python train.py --n_head=4 --n_kv_head=2 --head_dim=32 --d_mlp=448 --rope_fraction=1.0 --qk_norm=true --attn_scale=0.267 --bias="all" --init="normal" --beta2=0.99 --weight_decay=0.17 --warmup_steps=344 --final_lr_fraction=0.0 --steps=4062
Each number is 128 + 32 x the weight over its row's rms, rounded and kept within 0 to 255. Layers, rows and columns count from 0. Numbers have three digits each. The size before them is the row's rms in percent of the matrix's.

# up: layer 5 MLP up, 448x128, rms 0.085, rows 18-70, columns 0-127
# down: layer 5 MLP down (transposed), 448x128, rms 0.0612, rows 18-69, columns 0-127
up18 091:180154099092161096172097155169104143122126096200113139141071171130101130096079124156174106140114134110171155127106122106171081175102142177135120101117110147163170114109181140157119194139082128101102110075087127130076106188156161168125136116077119076093145072180123112067187105137115109101170130126156147120195109160164116145135111081094090108167098140111102084102128074091088097138154
down18 096:120081177170078170157189190124113088147115117117105129114177121087127175154156131106094085125139153150096114119182143111128167117116078100160123162172107150149126106112137159105107143159095082163137162098177077126139146118123138127091156176149066148123137141088095180167105149068090225145072160085164168160138131087133104104105088157179198092109143147118180137136156157119144138162109
up19 105:152144148059096108109084105116167116102140112189167133125145089190125158071131097121117136124137178108128099165166127112136134060162088116145162152078142092124145047104189090094153102035124139131130178106109121163149103120068162129074205158149087131086114090163175138120132079114098112175085146145129137086094127145115179140108095118129187149116111127118126129115126181171109156108157
down19 100:131103109190072132116203165171141146153098165113087141101111140102107100110125074160151171160061224080170137087143135120139143155112113161169149150112138107139109143138101165133090141123155130145116149194165196129107133140100103126148120098136110124154160183143150201162044145144184172119166122115137103128191160099130113089111140083202110134121158122111130109105080112099091116161104
up20 090:153168139120170127119083174163099155099084131081136179143170119138121068183084078121201109139176099147101152118096124082138125132111105162114147140090123137162156166127153129138118125090152159131116181081088134104187158062129141159103054123134151133122109178124120139081145110122140216093157145110131189106143178148148129172164052159151148180167083097133090124098140161095118096116165
down20 092:090087154159153134116141103038086128157124124148083081170124140103083173121120126115103164139178111154128138122148125183118098143113131158129094118160146075141131133114118139109111156142159098077073152161132178135112082126089183179138157143116130033154175092135129131137141119138176068090079134174135113186086166048145100109172138116157115129139133172171154120129172117168143158067196
up21 108:151138230093109140120140116114141120143064073082161094167139152116199138106097160154130115099177120127119167146156079076123071094172107134155118110114127070135124135159187158118131116099137156150127141115122119161128142078116142122118109137130183108136158159161136140164106115115118208157095146055127093077098155104089154118099107049138144077170151124132054117151161094108135156165062
down21 108:164119092066141158168099113129118119079121133099183127159163115171131078162139096130074074122107110141057156081167144145168122197164170118097147130120090115098154130169103132132077102172177125104130140106059139167140129145109125145130112130113129163086049115139201100147132182137153129106142171116168089128090183171100072157159046102097120119131117136087109140131127124167112180102093
up22 098:085128146157124109137165109156138123154050179107115160144190116206108139083122118084108126085076147184134103165137143133112113100077157111071064119110103169179140143106128146077169085179124114114093126117113137150124113179058132165156089113132140126098128108091162093042133119139120167121127134091114087163154146112091155118135062138174160184095066090114145083117178161150127114116129
down22 103:138116105155122134156136153148149119102107105082152159121123069113131062105156153112082169183103170102090082060093151117191151114185160082122106129106128101112179161145122098143194113131062126109167147143183100092087142162133119123094126083130086177115096158091168153164131130158155154146152092154163127083125124102180106115160159108115160189118205131128089124129054123086074126098157
up23 108:146136107098148186157084159180156092164086128116149150122160123094135154131137108163195157145165174108101149197129126134064225097132085170101116100165144167141127109118094106130102152148128064163151112148104064091147090136077156150114085170134180160124141126130149146104115147150161105092127097150109138130147077174151132123092105118130106082062147131127103168140131132069204067166159
down23 105:052106128058097145123154081148044159133126095140188151120116086077127145107128145136155207100126157106118092090141095105168098104127147193136106107143196090157181162139110173119137163144138180105088118100161148158153150122123098118111128119135117119119130129093076122164093126125147132091154118145098051136166164070144155107071107134118115122150190157126109169135073068126155193124153
up24 105:117115094155152149178158147174106079165115131114089156112130146121179083140074140130167113105212086139176131115139127156087122137156135111102148114133036145106132115137179127108234110144124093085187156117108155118139088111077122134124161129152150171108175123171095150173120061138138074175100148102123183143203154184081113148143080126131112122156111137101095130156113150118089113102153
down24 105:114124172158112103107139070126098132083132116104173064109158073111103076156196059145140105120105100158118169105126135141113159158109130196072133118122146173158121142131120140095152146165161092165137098103162127117123128155172128151178131183075134059139111190135152106115110099097106140102128148162152105115214183193032088169098107098118134158150123112131116092104116149094134136098164
up25 093:127157082096157147081146143143136132158134115073112170088136112090161176175140158218175180137116081176160131126130109119102121132094105099130097074107038131132068150098126106170116156093101116105127180164182140153129163085061100123119173111095135102141083152109092178121128114058093124126173134124102165114113121064111093179124122152124162171101119122182115162134183166150128129150143
down25 097:125095108081089105127151139168123079055175138120152088129157145125081110102174128159091098145175130098085063110132157135158118156158104130125139144127138167108082165142085121138157110175108137149157071116138161107182111082146191100142087153158121162155136060135174122151159130127199128110083113083099072091152081138145146077143103098102181167073144104065115059126164116116117120078118
up26 098:104127120142115200118100103114097076147162122156073127155122092110139143125164151121122088156177113083069186122129129108103165109142090141118141120158128131114136117134100138164123098136130105173100161078101139124138087051177118090153189153068156123163137115093120101108120107154155074194146157180139152183140144109096102045141197091143072120142153202109101149101157083051116127121114
down26 098:140086128162126112141127131128136153086095120131108138121118093091100195078125147164152129113126148160105101093093147121108095204160136133111101117172169117139122147108204082181123125112144092077166181127160101102088138169065128165150087090180132095089140143100135091120154112130113187108173077116148057070112150123109090119151136116094125090195143099138170123091178163178164072073168
up27 094:120140122097092192185121107106191073179091147155128151106087151099165136083121086099125117087102153136148151153086150183097101144123179077064149177082145132185157101174147100072083134089114109146122133082128113180155147160124067154107131108095121091159090110088146149163187143087135085164112102057152145103158135145071136146153080149118113117140145137118086155119172158132084152161116
down27 095:116054103114137088131109075162067168131146127068081149097120133061110127178117097137135173135117102132174082098123121103077176095180133163168087122075123107136062156149142192119168154163127124140148118098145141165151150133145134098169106129163194137143122114161107139054117167134167141187155137159096082127131103115191080129067169108123139152130147136104195104159099142123118108123186
up28 109:182210131124149134193081172166128102146152112102132163112101150168148071117051144120127163126176113096099114183136153111133105153109102110149129144126130139144126165110110148104199094191119142181154145087126125127141144055088162115135155135126137122116156154142111145136119089151174115150114149208091107062096117145105130136156046087117098177101177154132047115110109184147111119141172
down28 105:175065168197094099129143146159122137153157167028126039128107131077129139111161157120069155152082103121085135122133109174128123119088150076112171109171150085154147128117112150166122120148161159118060103165175157142149155134107190147115096121088164106160084103187125102108133147130134105122195072133136126131135084148148071155092111138126110128147156121081156125124134093120115092182182
up29 116:106089141154158136103101146062128130153068209068116138172149104160099150173095126175141132104180095133079153088147175144106127129133146089128125144160137054131185159114145157116193180136144109156097139151099140176174155120053161161169113134122168133119117122145088113146116173139119143133083174137102124138103135066152080159144039120127145155093091077100138177145146086133096153141154
down29 108:113170122174133139066153119099152145060129104130086060052112129123147128087112135106138130187162155122149132148150108124131111111182082166112160101031141157142075109122129133123101154133117107146141149119085135064072131111164115152188110100144092150124178090158139161103147097147089108121063129177124186186130094156157135118087128116161116068179106122121097198109084161159130118169141
up30 094:041140089076099132135096144129115114129116120171088190134178147158170130115167079145131119082087128114073141147105157114101130149128172165096134123140139134117135118110126110110146107072177157155115116197160145139087115066097140152132174132098110110123175132055106165181100099142126196178105119116089111155163158146081175146136154156132089074053145126067184084135149092130139102083155
down30 098:081104068124127133175159119134131073059107155229101153136144154099116131105077124141049075131120043103114133077091165120132090136102165196114148106147145126116060077136120110158071116101078100105100136125129133144190180095192153128133124119169132158125156120129091111139139164128152105208122126132158095103111144161163136179139166141140102136146145108109144089140141124135103179094127
up31 104:145130165092135097088135086135112115117177103149131097113111113129126167132164143194125171138135154096180149121151092080148120077108085101130159099087131066129194051175162108115136071135110080114152138091135137071123119076177111094076187115183128114087157176134113131126089098144187140169122083135132154132156103101170149160105135082101147075079076139137168091169132122144137076081101
down31 108:116109126154091103051133053087110092135097091084102134115115096141088136070169103142110148114107150114118129113125131085117136127104122102145157105146169161022106085168171112180136137163075107108116121138161070109110166123079092153105114130155107102164107150156074130170150139139180156087101145180131184092179163149175092118108148095199172098164098123164130174154159106112100111156106
up32 100:066183154087180136141114094168092093112144098060108178080165102129099087105135128152133088112186086149078174138126140165174195085095138119155151184143178137082150115124121131129119077144133127165139132121110087144118110112148134123100119131147113154172172159104095139150085064107145122139122039153097098147140090125108144108158077132085095223102080110094171149140115112146173137111119
down32 103:139112150151122169177154105161167071054092117154160083108104205085148214086108150117155144146125144181134149175118136123135110112116125152105104117173116140138087111144129172151142176131118121061132120155137158060133099163137126119158154210067118134144158106153124101140160168147105148131084128097148122087097113121155097124071103138196110108177049141180144089127118137091139146089175
up33 103:170100190113134172099148097177117124132135059139045161130108137094164150169101060114107142138100095097087131153151153105149170142207100148109165155128161100133109058179142070147178128153133153114089089113098180127147128092148080104118110142160102172114109110085088154107114105120175145118171192124111147116098164120102074122138079123100139075097124121088072119100084134093141085147113
down33 101:126117060102139162131099094104115131162139167075103085113128119155118211087143093068094071102166163126163135141168133117083130144044081058134092181130153082157137165170118089108172107102110091191119126133046117111120108142168163128115111110162098160121109127144128118086117098127152136145129104081150173089123092124190125142099189127086092189135151119137144135106119199143121124113132
up34 099:140132101143183138146117066137134121159104139117080144119106093103179080131098148143168194098123120181141168126091132126104143097108131049134168147143150132154106164084138158044119079159125152196129145121073092154149185133165126133105160092094163082083142078121142075133109141100147124141096089114105132131191139133082150183091067125095103094109146185143057168149128155113155094100153
down34 099:104117176134124127077158112080134173125202110107232132149140110124131164123067139140163093138123161109110169164113127146116126104126153167166150112123157081140100073183103150136123105161149111068126122120205106112155192140205136146145132186086164085120162184150108112143102156061155123108118204131126202118129083134160147102147084135138102157157166096130109110152130113126127170140157
up35 103:109155119163158128096139155099149087083176173096102164146131184124099187181140122169179129157158134082099115129129148204182166140107128119157147100091068126112114120085163153153081144140078146132132109198188119111155093136120133160088185160148116140124150167206167162094143095120128191098124132177148157220142113139108134142104108156117111184117095086145147144155085096158099119150122
down35 101:126160128107083113078174084123155127080104112157190122109161093078147084092067102082182129088118010111146124150138124129122117128170136118163110148160133122160104158136126190133162152089097109129156154071066133148167150085164147118153135069066122104152140086130128047095156136141169156158119119134174083114133134111162117112178113106113126151153177116163106153094161126100138172139175
up36 099:173153162107194125170078121049096089139107137163109179107062146086131115120162073100173132169085103123125093201110128089082126154158178120130099156185147097122150075155089126122159098165102170097150142129064123155086138133140118172157190060101092137119172078132139162121114169097122099108161137121095161162155161133083141098135073188148132131119142115185123118151138112111146136130141
down36 095:129131115117172111124169131092143124122159110110122082146155077161123124160135039171186151099136067191166079103208158135096113095131125060107115144106161142159135104140106131099128125108104172109150076111145150108154133164165176133178175110113079133176215153123164089054119140169169147104098136168123108155156129090156112128147109111086186144148147109155191111162121108106080138128109
up37 095:125103107147140203082130139137150086124174151153154103168071178185148087131122188097146107140121126049126172138133135150187112083133147135115142167113089157101146124173130137168135124139136126103157155118162162108141118131181201118130208118172062084141134161158084123150166151169091132099138129125127148180131122153117160074153195118182070207126140103107145080112168117112118162115129
down37 100:129090117115068104039072147125132124139141163097140109118150094096137130103128094126173189120167085100156113154099077065135097101105129116107095195125151142120122170111114131149110142079130152097118134087175147098142100088087064137158176127105118109140145173154182129110102128093142120150152162155047123059089102166134122138134079061162129123210159105165133172138132163102124139114066
up38 101:184158142186154164114179141126170138138137136133063128106117193170106191083178184126190086147177152085143142123133146142096103061154110149168076151144130142137140089122160147100162090133180108175153111150154156127143113175172068121137125185125164115148120157167132149171110147161154153155157061135102176083088109098134150131130127129172058132143149089110118141116190166134084148109150
down38 102:109138099112127148114139099137093139088099098154140111128104051157110071144136098180144137108143073102082059108128139114172094183134096120129201183121118157117167130138188087148192065101129102148093111111094046128079091074111151123074161090158124164124143100132141130098135156112107152117108143087083113135150137110126030142116147092169114119061132131156145137180099163096153141110149
up39 108:116125126169137089132126159098152110094150153108135150106168148204093136150114157114088137127184042081104170120158117138138151107133118143125142087153073112130175104134170118023176132170148099171139123120145148061123154137091180119131158134166176202107152144139079085160176158147168086144132149117144101133190059180076095149104119138141133132145095132124129133154106120174119083084163
down39 110:119128113114135147102154082157039121154148125093171134112119108119109089164220074114119164072104117159126147093139169142112177157160133143090132114084126162154072145118147135118128167118154042087121166124133114122178096049121119161132158103118019097126116157110150137071098153151123151070132081137147133110115161106129150176106129121122194117158168121098097098090105183121133129120099
up40 089:151137119158134132129120152162102104166130139099124179141136127171103119086111121169127152142155161118101224145111093117161109132141166054131104158142088129109078204156191136095135128172095127154160130112108170137163101088133126152146137157135128124116097085137250092132179068176163177114119121063143151127199076132111139169108107110131103143121091156162096137098115136136180073159146
down40 090:154131189106058074131134126072104096085112154103125072123159126088152109129123116099044130129111089188147142115074168136170172147173134130114115055088128109162108086151085069145121102094143191145127126114156096153079113125121101134135129160085127096159124086126142108163129181116117103142170124114125206173064164155156113114150153106123119128121122104189140140147111037086114110093103
up41 103:103133162125131174040127121095123137103166103142065142102091077084154081129150114101132142138113096161071143126145153056082139164135139152121155133144138128160148125212062102169128171120082112133129133105152145140116110039073062146104106094109092076083175143115154105161056093084127119122119108164143130110117121148144121084160161133123130134159189105185141114126090108070116135089129
down41 104:110127113185155151093161122123117110155099115103107201111120160072124165106090071155071143100121160190145132152135087125084170145136123099122127130117189123178142135152046137140169118143130106128138118066124091157123100164129165116146157193223093131143063136098164104088116137138127136096062121180124165150133166072146115083074115125092184147114148163090129125135179153090093146150118
up42 106:128117082149067076096126158132108184155166123136131144105119079099140082195135132115145107144103118076166083225155110149090152141128132116113167094094177110133100129152159094139152086110102144088130123101108111085161123060139175127160142143072154154143079073048098149113130073163108107129138139124078127159138093092076104132163109120067210122113153165187095131141128148128131100114150
down42 106:092188169148126129121122118131108116162055102129097109125104135094076136090114137049166133155146106135134146136149111104204148140196091085157113107111069158205137153094063133118085118061172128137096134137043094116119156083145128171131108123114184116146106155168128124124104107088113076133112134106061113148117086104103120109094113086127191135079116151146122108207144139128119101144092
up43 108:083112091156136087129124111099130108136148141130155097157092144215181175137129102129114109159111167199159126082116111112125133117109055120098123102143170148162173148082106102120159161132157143141139084147154071080112154084110085140101178149094154152149123139092121095065153142134072129144076143111104125124102119092123046120209062138133155085081049114149147135118165102169135124106086
down43 107:143164150074133114093153169112131181079150155136113097100129077124115105139181078133110102114108123080121135184114066170076113149213160125116161078106118094103129117152157113067130146123192161155153109077081162083108080063143146171113153123171141086132163052183142112158091169156129119116079154150124179091131111116160169105073119133159167133178134167130107130120153124128125143169107
up44 098:115161086130172150126170113177118107109131156071124139109130105176072141125178117116075173113196122155179155180112100143168134044079102110055176148164130126107133097171166077118114073121148120161125082161113132147123106153061124093156134086082198130143165170101115125151151096151173137139149117117155130129104124150087162083156127102095115101055101143132081169101116101102159106133098
down44 102:196144094099144129108130112125189133063140133187137163164157148081108169140105148094148158111127157118128104116144127132146167128128142101127102099067109105059136101129086162094172168128110167113169196141143144096143115103111196107154113093139135120136102151203133130109140219112132119186122130122049126056078125090131083152137107160092247137128140122136144097153121127130126132129110
up45 098:152117209043210133189136173129143156132118120119166123099108130126194129127056159086170153083118073105129135124134117119123081121180153109132171121155153142171058055156143100091159172108099124118095107149161127104180151134109134116135112140158094190113106133111118096130124163140091080142125187102126154141126159111087118166101144140175189152168119140154110149172117099165177107106096
down45 100:122178122162109121101150122111171117085135127136128188178115186139175181151100117158138121141123100070130112099152147113137153154091123175105180124163146099152107167122092146100113150149108085140126105141102085089174093138075122168195122101103113103166125112063189079124194131104152173120114135094228131150163170207141053115118150137116148121086112157093116124127161120170090094111098
up46 099:158146072202116090144158134134100177135079089144115073094106064101088103136153134060107108172119178161088142087110113112103178120139087104130127177099149150140122126132170150205167152107117159125141205136123126087091128179125140150138113145136132071147146118133156172131094148120114089080124123111074092081114133130108118145099134127156208132124190115089122131197094106166106092196122
down46 099:080126161092160133111082175103163099101170157093137152152121214145170163138090114124115127107112110134152113160136141117188098140074147123155153091173125127145107155129095105067089116137104100133085046125077121145138102113163125070151124122110159155140147176133121038134182111170160117184103165079221149142170114104155151121146118151140090112122078149153117113061150149113181125101141
up47 095:085130091053144203121165142105151140141170097186140086153132128086129127134132158126149150092154167127169177108089141158150173082145146155089121196133078156163145115153133137140117138121159121109111129131130121060118149150107147191123086096152109126149105115110148101173164144112160185099098112090112120211158091176113071180167118177119139146123178063153097137131087122204171113146090
down47 095:123113175133168110205058142136100157085183129065124096136182153121181115145108054145105197136138115172168137144142104122145098152166150130115112107181161158115116122123176100103087121145123126122163090148141098114125214136161178099103171058074184121108110080089130101167111134184091154112102123155144115093149139131110145165113122132121143081096088131144148143105170073152076171129148
up48 119:132146136140138201144076131153128109128121101104135103143079125242140043124133101098146117119161120101097085108125144101138123146105126176141112096126133134159178197089173104156145112122085105167128125089094156100128142095065123108116125096159140153073189218144083133123121123158091117143187146148100156127092085172066114140121156116130132167071143113105043146129104110160131146150108
down48 117:172129119159110087146191096111109166138148182105177124106111107061081108122121146077138162128100181124148138063131059149108143081121103096118075147147162131118109129134070151142124111148236133056101103141156079159113162144157138135171113155072150119179120071108132167102104174091119102058148169137148096129091129112142171135127125114140146164137141183153140135098125130188131071149128
up49 101:145144110128108094119184170086115144184182131099159148095127158120159068100084167113107137121105167097191141150095140111127109073137208097150089118092124161121122134055109143131124121157101083159104101146165126129169112091171186156101166130159134166096071112158117150114061098145132124129140151149107180088054121155127086078110153108085122086086149080058094073135117089148148116139118
down49 100:092077160108141135148053091160096158099118116152194120109087124143167214164144138133192138169113131132138052162156144047123133157095180164150159143104123109135072132102105104129136112154121127122161087147123115102129124159084146110079170068149117155071127090134140061168169119058150122145097119112132171137179111075152151152118110147097108122119116067140076172171123135107113098142150
up50 108:100146125075161106112118130105115140119155077119178143111124094134088131066093107112123159124114081187084148172129134154134085131062155100115119152117146173123143030120142179094156117180051124161132109111162173173159091149082123162158121090065099096105136070105157159158101088060150141137128105137117094139189157196160114128137127101145100155079108205157146093132110125120141140130125
down50 108:135085146073121200084130094124124140121111110133160105138136153090149174156139151095123097105159220181074148112122146105142144128157174164102167130126120093101065158156123077174114165122164163123058099138097122108094106126191130105141066120160152151136082172073107144177156112108165145117132155150116113121108118046107148101139135115127151092177166069088104120154151162142114159045149
up51 096:104180073148106122145134132093153122155132154180136165094092195065068135138123118134175155131078171152108085186119135125160103120120146123100169085156200144133087090160136137069160179117106118097183094136169188180117088189162093144193173140106103105136056059155130112114125150100149160125120119110118147090155064167120156101167142132085135105103103139159148137123100138134165136127134
down51 094:124077124157141062160170094084104085139199112100051132080058182105120139157157133108082164172115060139167124118128159160170144126137117122043082155106179164117093187147162107155154159116138166096159116092146123156139155100171160128180125139120101097172121134148125123113148134125132101125159120120122180143134116170115133103111117122082131046073115148091164104156163128139123124056148
up52 100:109130156108134116065126108091131128196080127105071147126094086118220164117121132085195204114120160122120159158098182103069140113085145197135166163094171126158109158094131142097144115099099051121118132127145081102096157052155119158079078125092113088130158171089111119142148166081122116152143135113100097133085113134158083133124138159160108080103128113093141170146141092112095158137122
down52 096:148120181137148157184123139091152094062061133110135161154102128086126182111187180105067160125174173137179101136191183089127120113155093093121076111065144070125130138117081138103144155179075104134147173129121123108139162122124144095145091099109145160183111102085171076122130171085077172095180113124114148144120174120119167108138120054116106146101106126086138117102142107123134101087107
up53 100:079116083108166093182101128056134137163137177143127115165106112155158104132127180134169135115154102095156165146150087113110133130130091102168102053121058121138094143096111089134134111127170114114079084155113124074138111146102122154150091184137183165105115095135058061082205151092106138075148121055128125185109125092122119150134156133118105125186120080137197154127152146116125103111086
down53 101:164145126134146156126108105139108109106193096125135173154124104124075074097149085099117067126066099095110163148160081184107178181136176155161123119138098138100105073126108132154109128154137116160069056090142128143127140159133132174130153121189118113186115096144167123135125161089155035110143131128134083109102115108159095123140053151153149075065126103102116113074195156137143112170163
up54 094:138173143047146149086058124146166091153142139094137136105148116110110118123111157126108124149118090087137043129158053103111123173151151096170122141131143096095102099141092117132085085153171157139141098100117154139127117109121109088162120133104070108127145127124105111139062151087101087155141083197154080112135111079128163174113073083139182128152116192073096139114149099184138091059182
down54 097:133091086164135132225150122089093133103127132138145115124191124114109104121140146100126145170162127160135129150097179201115182086060149144121158180188075131172152148113181149155124144051080127121177153099208108128139090101120151117101128152157153115063110137127156145167160114094111109101108140071156170116073111161115104138142158102103091142124118088131155076078114081122162141146088
up55 102:160147107059155141101121148109117118118137176139121152112088081132150098172125118131088132155072150120072114131150114114109099128159150155093117161082141148113088117200121122101136113132163189102213127162080203203156112120087116130135139185140140077084174211071127142169129126122111119159112087079113101095155094092089169158134110146113094144126114103175111126166131158180093170168099
down55 098:111209091125144124156122163132121128114139121159129160166159068186120132079111174120167116083129106200097176053139155176114126138160170101177137121226089139127120115138119155173132120118158068159137093088171127120118120175123161082108119133162129166121112117154072128091183158147131153115113109085111153151113096139161162096150088141116171053109114128156171077087169145133107082101155
up56 097:146144119169090162123133106139175076073127084096111097115185113069127064166055174138124093125113163118109152194072145141074194086095085135153163146128116137114090070111136187054115079140125152139173146094075082173109097123125169124144099116133153106079121168158129142112102170085142186107165103163133149131109113102112136108104151078111126154134115131126093080180098148132108112149114
down56 095:160121130111167161102083151095072091160150120140201140139093099131128136109155105118129111121115082126142084089156111158080060177157187166136153118101164129112169123114143085073126137207119161094128109106119126048139144196178129110166168143048152134092165084100106152098131076157116090100126119107137101140096126124174130147196149105101143116129113109143111202083171086156143130158099
up57 110:117147136159189132068138127091164169118161117117118168171076155084114147113126103118060130073197076143112163112081093148122079112138164058164091141129133149099087081157087116124106160124133172164170129121065127158164154133099188140209081143092131115139137128159125100093105184179130066102127148110100082155112087149173121126094120097114148156146115135136093152104107161097073100142163
down57 106:132117107127138125122138143149108094093148096144136134128102102064121136139088124133184148171140068103170169075127131102192144113059098131131150138144119140100170178156173112097054147086194082129168084171159093127081116094126112139137144108150092097119180090089112113119152137143148092157117110148164104086115234079133077084129155176149098103088085071066128120139096157109148128133153
up58 098:148129099161113109119122161156125148140173091171098094167135164126135182135093135129137162163184076076113139137166129197155116133157164135125079061124127090139150092160168118123171068115148119153100051150130185109132108158147126102106161089067107153125146079154088191169191085158174187132170111138129138105130136162083152142139154141109052140128091160126141086151093183128147080141102
down58 101:154121105124182112179102091116112092130186112093147084125147084060120114154137151064112130082118169143209102079123215112163158150108067110074095140114128144159101120131118146178104138116080150147141135119117130157077102054157118176102154115125103145090115084121143162122153155094171085100116132166122098135128050112101112126089146132068095082123154130092117081138089155143137153073167
up59 097:103132147146058169083101169198066064132196103096081162128104100096143101148103128120118148128106114104125120191148103156124166176116115120147114126112140186168155142133120087094157126100058104184137165066096079096118114102145144119150144126067099124128053109086099093161091156079139089106122135142100116169105107115155129078130157094138101144107081210103126119121150105109107172093139
down59 098:108128153127149154155157176070130114161146142105121162116084098107111130171165110093127184121103160141127112100158180072149115175081155088132085123180079122148109193121092156118098166145145174129133113152133093100113144230166153173113086084085170103107133119095182160124125112164144090108075135071100123112147121137080074134147099106127179157190113124188148136116075138124089124146065
up60 102:205144089191124229175127149124125139134152117136085144115109115147152068130143130201120127136155084078098130176135112161178142068104124142173153106138108105124114170084120122146152095143113119147123072106128168108135100075073056089087164137148119160115100089112125124209141150114118101142164093177137155108124143197188096150166106153106100107114162154126126150108083142153114133176090
down60 102:157123114105106120129140163119110112130154156121120170132149070140166133130093147128118104150190116123139088142119105169166146128130137098115130161134144137109157100081204171139116164177142060087136156118152148160123172130110122148153037067188122169156138087111161105092134178061189090132090064145124128167065116108178155082147123151124103148143160121032112104179100135090122118184139
up61 116:077126176154156106124136086121120112156083165060136165137136165161127141111121172149083159151147064084125149123114092117099074185058129097151079152117143101132139130106100109152111192167160152124148139173136141100101099218100113162147146148168129141108092215100060175116106158122064139159125072159132175163126150129116149136125194162118149162097129099126119144177123094153116106118173
down61 110:086128134106092154131100065197140148180173098130098090103058115109171154099112120123190152148128146118114101128130090123097136132116120117094127153141062131147129142092137131110118145047157185126114166159174088126161101067161102162109086135105174112133114151103163144179076113141128125108042186091143082119135114130071064140136136134155153083102114115125141147179115082120185159196143
up62 099:144088191116159143140099141089116100067092159085169160108107125103181125174116089144133130117125123155104113154194141092181167132162146078134153090088109099127189124127100144099129092126068106165112109136069152081155138094119141145138088149165174199128142167090075104184101139146118124148112141151169058086099123149111169101072158172160127118143133156093067095185125128077148098112097
down62 102:068144090100107110127159147056130148087155146105111075134149166124103144155147137113096094143089129121054129087142131189127170194135127144112182150120152067155135119134168104148105148126161087089099094098131067122110119183151090119135102172105065086165132130143176105154074171127153101147178134118179151106099110175137059115135118138081104127129071106094095114147214159123131169156103
up63 105:144174167128078139173178112127110117163129124079149185165115124123090163161148138071070119133155141125105142197160118153160086125073137078127145118132154079100125089139167111102093151138094149147148172076107096116167115141141128150118089126111126118114079092136101184138066105068132175088178119130154065115091076076100139142107129124143111195129070062133143135122127132161053085093161
down63 101:183126174175124141108097154138174135147121112084116147094154077098164090082074087172146114121090197121144095096090051123096130179104126108131091109147087171124144101141167088125181117135105100139114084155098099095190091165156092082169148153099146170157157168099157151111164174157167102203094101134121171110119153144114148119124119164125098082121104156156104146089105113085195113166140
up64 105:171149081137101111145122159132163045138199104029150123148104141194067116152136158160118120188122145179112156170167118134125118136097105139145092095084167073102159078126121110091141163084174168126186150144168127149206157165133164144109197138122123115112123114161124110122084103155113178146133111147125129105108148128090088150131143108150102114117142172140102195140127084086162113113176
down64 104:117075169157098092148136151134115184149128161184142163167101140117129141141075100123201115052093140088130133063075145123124126176166145103106159082177074191138137161123124128157102095137131086122122157158085112084083156106107177084120059070105098090118071133203086112150106114112183119138118105130142164151112148127108167156158111069134126115148121150121181118140170113163173120133155
up65 092:105172106101194104156191192141154138097082175150144134140134150150127155129075096139134159117080109136108112110095125140092079110162111083138163097113118115121112154097180094103094107088161094109152150118087165163105137168053074106116090103137182125103158098110159168117113139094154116089183078090092115158078121103131106153146122173130131086086035091074118127166081189105130143133154
down65 095:094170145111151118090126108141144157086178103185149167117208152085121131079111129148026165168114178089147136144169125139185180088141097114141111121184141107118160124180104129185155132144094072136163108086132073130098134124128178153086170113185156154121129153124080128128111079102130131106105129135108181118163098147105147177177120152082123139147129087122125159148123085074137199123097
up66 092:169137098194153126162132199072172126135107133057137097117160131107112122138054144128116119095104157141164160113085162121120099155089173036111089160110099112162192123114136144116119138137148163109140125167169175151078154154131145143168125115141060133161113131104152164098169130103103136063106102122152083097073117079152115187182190164140110149151136093107125158169162122150084168101125
down66 099:120160181122135175125132082122077123140175132149158104153107166179155148125108052162098178201178122144157098119172155138171130160112093134125172090130084123101141163099079120085155105111132078129097172168116116096108118144112178105123075126144143133065062163197091144155105073149107172152114196076138074165141122145133146099139136104159089116117164099169123172143106149104115074131151
up67 101:137154073072149171076158113180110146170159126176147169102172115126132087127121127150194136121074136164169137105133088167077142100115107202103111107163140186135106126155167134128178157115142164083112134160128103057124091101194094139112135121127120119111117161142158137112088138155146123120206057156123094134119129101173155146144147109082148138089151178145093116173136134177153112126224
down67 102:158130100195112095129135121122121095096081143068114087122151060105086095119113080082104135113150171083126162139097186122147104057113102112149126155167204137162103156125066189096121129125191153142076072163173131142118105121166135124150144157171121153123151160160114126099115117105150095112107163123130163142145072153085158123115145141146170144103132190089087140114115126146061130039085
up68 095:143112139156147167137131123064116084165117144093182133103120125094093142171096156155165143127069167150113151114135082087085111101147114085109122152138126106111167162151155116059144165102093120120138109080162142123120111177135194095127106154151094151118127126108142190036097086096108148103096066164158171095149093106137089080081158074110111147177065145165184143125115092106124199106098
down68 098:131139116142055131040141137190092178111118071144106139098124133093145113112123107152116119161168078139118102127130208112107152131096120176125145081121111139148155083162120067187108099158096136143100142144140158117144121109166121117076168061144115124079154126136111080166167170174149119148160167068107059089110128112146140158180096188129102128117167085083055116147137121150173119120163
up69 096:115146140128083125117161128097151132150102173094101128127119139124138069113136143141159116134163157149115112168151142103121091123093086122113109100092068140143182176094062114144104161079193072130138177156112082067101086088191151136129077092103112151147123174138177129080171061115153097135057061184130113161109099130130075159149137113105127092152125132100160190108165100151076108073125
down69 096:130138205130162113061088157154116107125177127109118111130122157131169172100116165128109179113098082133155070152110157080161168134145139119123186156144169109122091152141136110179117134112055095118122139158110150152135123188095152143158110208156083103105185132098084107133119150120140142101157133099142153108217154135080116103068077112144191118110064137123080150128124097114170092104189
up70 103:115128140134213147155106130111103135122132136081150137109188126089146169108132160123149125102132098135128158149111024031144121097144171102118153122129119133158086150188111105124177137102122074112125161155094071085108114140106133150215111176178210173126117202080111120134141109167124136090137099119124099135123114092114165178127116157075081182121110120132107153163141094088137109109143